Part of a small language model's weights: 474M tokens.
Each number is 200 + 20 x the weight over the matrix's rms, rounded and kept within 0 to 999. Layers, rows and columns count from 0.

# layer 7 MLP up, 768x384, rms 0.0507, rows 364-378, columns 0-47
213,220,184,184,170,187,191,211,189,185,173,200,214,190,224,207,209,208,238,204,195,183,220,187,180,198,201,227,211,203,204,190,186,186,233,194,184,243,196,207,202,228,170,232,202,187,210,194
228,216,208,177,158,224,230,217,206,194,199,220,187,187,233,230,218,152,207,225,198,202,205,222,178,181,192,187,200,191,239,206,223,210,199,197,211,193,207,204,171,234,194,180,241,177,206,185
219,214,174,227,207,226,219,198,222,231,154,192,203,216,220,177,217,213,199,240,217,235,190,208,198,182,179,200,168,217,172,206,213,198,244,215,217,204,207,226,225,185,182,207,191,215,223,142
212,219,187,186,172,219,164,182,199,201,201,172,179,216,204,226,209,206,205,199,203,179,180,235,184,198,191,185,160,190,189,176,231,172,157,217,162,218,201,185,215,218,168,172,220,206,202,176
210,231,212,207,160,224,188,184,211,197,191,201,164,162,177,188,177,232,248,161,156,214,185,153,187,223,208,228,198,215,187,160,206,168,250,199,233,189,195,244,193,207,192,205,198,173,167,166
185,218,196,194,224,193,225,188,201,224,205,209,209,148,202,238,208,214,171,199,218,181,185,218,220,200,231,177,186,241,170,194,215,154,149,209,231,235,182,208,259,185,184,184,226,236,229,160
237,219,193,222,187,214,146,198,182,221,171,205,189,202,187,173,193,195,171,168,237,186,189,200,176,205,210,220,167,201,186,200,201,184,230,190,211,183,201,212,198,194,193,193,213,203,209,186
197,207,172,203,201,229,152,182,210,207,174,177,193,218,195,155,169,229,184,208,201,230,210,237,179,168,193,191,188,202,228,221,221,197,176,212,197,200,221,180,217,183,169,176,234,190,189,180
182,207,180,190,252,197,161,190,199,199,195,219,189,154,192,183,192,213,203,220,182,224,193,192,189,174,195,218,173,213,190,193,197,175,205,197,208,236,224,202,203,213,211,185,208,170,204,202
228,215,221,190,225,183,238,214,182,191,203,197,190,207,188,186,193,178,222,207,207,217,216,209,198,208,206,224,224,179,177,216,202,213,232,210,192,198,177,209,197,222,229,180,231,224,170,221
215,212,180,215,206,211,187,200,155,219,192,179,188,171,191,213,217,198,200,181,158,191,202,179,231,189,148,151,173,227,160,217,223,198,212,183,183,225,215,181,204,180,206,210,163,213,229,185
168,227,188,159,236,193,155,218,184,186,208,214,238,210,221,181,232,241,228,188,180,164,245,183,176,175,197,189,200,233,197,188,190,214,190,232,222,247,155,206,171,212,200,215,193,221,171,194
209,207,194,177,202,210,217,215,215,174,195,223,215,232,201,210,203,158,227,213,260,228,190,240,181,218,199,202,188,236,212,197,208,209,224,222,208,195,194,221,176,195,170,211,225,183,195,189
204,123,222,152,178,211,187,225,169,163,209,207,203,153,198,177,175,233,214,270,210,155,191,193,224,219,173,221,155,212,206,225,213,209,221,159,229,218,186,203,189,220,217,210,200,209,175,187
195,211,197,193,209,171,192,218,211,244,220,208,197,210,214,167,198,194,160,208,169,201,222,199,165,204,192,181,208,230,184,197,233,173,175,201,215,213,231,169,210,226,227,219,209,202,193,198
# layer 7 MLP down (transposed), 768x384, rms 0.0506, rows 364-377, columns 0-47
198,190,212,200,208,183,192,217,228,200,219,198,192,212,240,204,228,231,224,145,194,172,232,197,196,213,206,236,216,213,211,196,214,159,235,189,182,221,159,206,212,204,206,217,223,191,191,204
188,195,152,157,214,177,199,200,214,195,207,179,220,228,182,190,186,235,201,204,175,224,222,197,224,197,219,228,222,182,197,179,148,194,174,215,193,211,205,193,249,226,224,236,213,190,178,215
189,203,154,245,213,183,192,230,180,185,186,225,179,189,188,189,172,202,213,173,188,186,211,222,213,211,190,169,198,195,228,235,232,230,186,193,219,184,197,153,166,187,202,152,206,191,185,215
193,193,193,224,178,211,227,228,203,212,200,240,169,216,181,216,241,202,191,192,195,194,196,218,183,224,181,210,199,232,223,204,223,221,197,164,162,164,190,196,195,210,230,233,207,204,183,213
209,203,200,231,179,187,208,213,197,197,207,191,194,193,224,208,212,251,215,197,193,199,176,208,217,179,185,227,221,176,199,185,199,215,172,180,238,177,151,204,204,191,196,223,218,230,192,234
221,191,151,199,188,192,237,139,155,181,194,145,184,175,221,193,197,210,212,155,178,198,193,179,212,228,208,188,186,223,187,205,165,174,144,207,225,184,179,234,243,227,173,204,202,214,242,222
184,181,210,194,165,214,184,189,205,234,228,126,201,186,202,188,183,182,168,191,201,211,200,207,185,206,168,193,207,198,186,188,192,205,230,214,221,170,195,188,215,213,183,189,165,178,217,201
193,179,236,238,207,175,200,180,207,200,216,172,180,192,155,230,196,180,200,195,226,216,199,235,236,199,214,209,189,215,212,185,199,243,226,208,220,216,203,230,148,227,200,185,191,208,199,212
167,226,178,227,217,186,237,221,218,215,212,197,162,193,211,223,230,214,217,187,206,229,184,185,168,188,184,162,213,191,181,211,225,189,182,180,194,206,169,248,206,210,147,168,219,191,221,251
196,208,206,194,206,193,220,196,213,182,220,193,216,173,172,222,222,206,212,215,186,219,195,191,202,181,207,181,208,179,240,210,229,207,179,195,180,189,219,180,179,167,218,206,218,206,225,207
194,175,166,197,183,234,178,176,174,222,216,213,190,202,186,232,179,195,169,202,207,239,221,237,208,186,155,177,217,210,183,202,196,191,187,191,228,199,212,173,198,230,177,245,175,205,228,249
204,196,205,202,213,207,184,217,193,159,169,203,219,200,211,167,232,221,205,192,218,195,225,179,198,160,213,194,220,226,189,255,210,195,198,193,194,250,229,201,191,205,191,178,199,168,196,227
188,201,187,226,180,200,200,186,207,242,203,188,186,182,184,195,204,211,200,204,205,193,186,194,233,217,196,202,219,194,178,199,204,192,197,199,208,206,198,202,249,251,221,208,185,199,197,215
200,203,163,182,187,215,201,192,203,222,174,198,177,215,172,171,225,201,220,207,211,223,184,191,209,220,181,216,212,196,189,193,190,192,212,168,178,202,202,252,205,175,158,174,203,203,195,193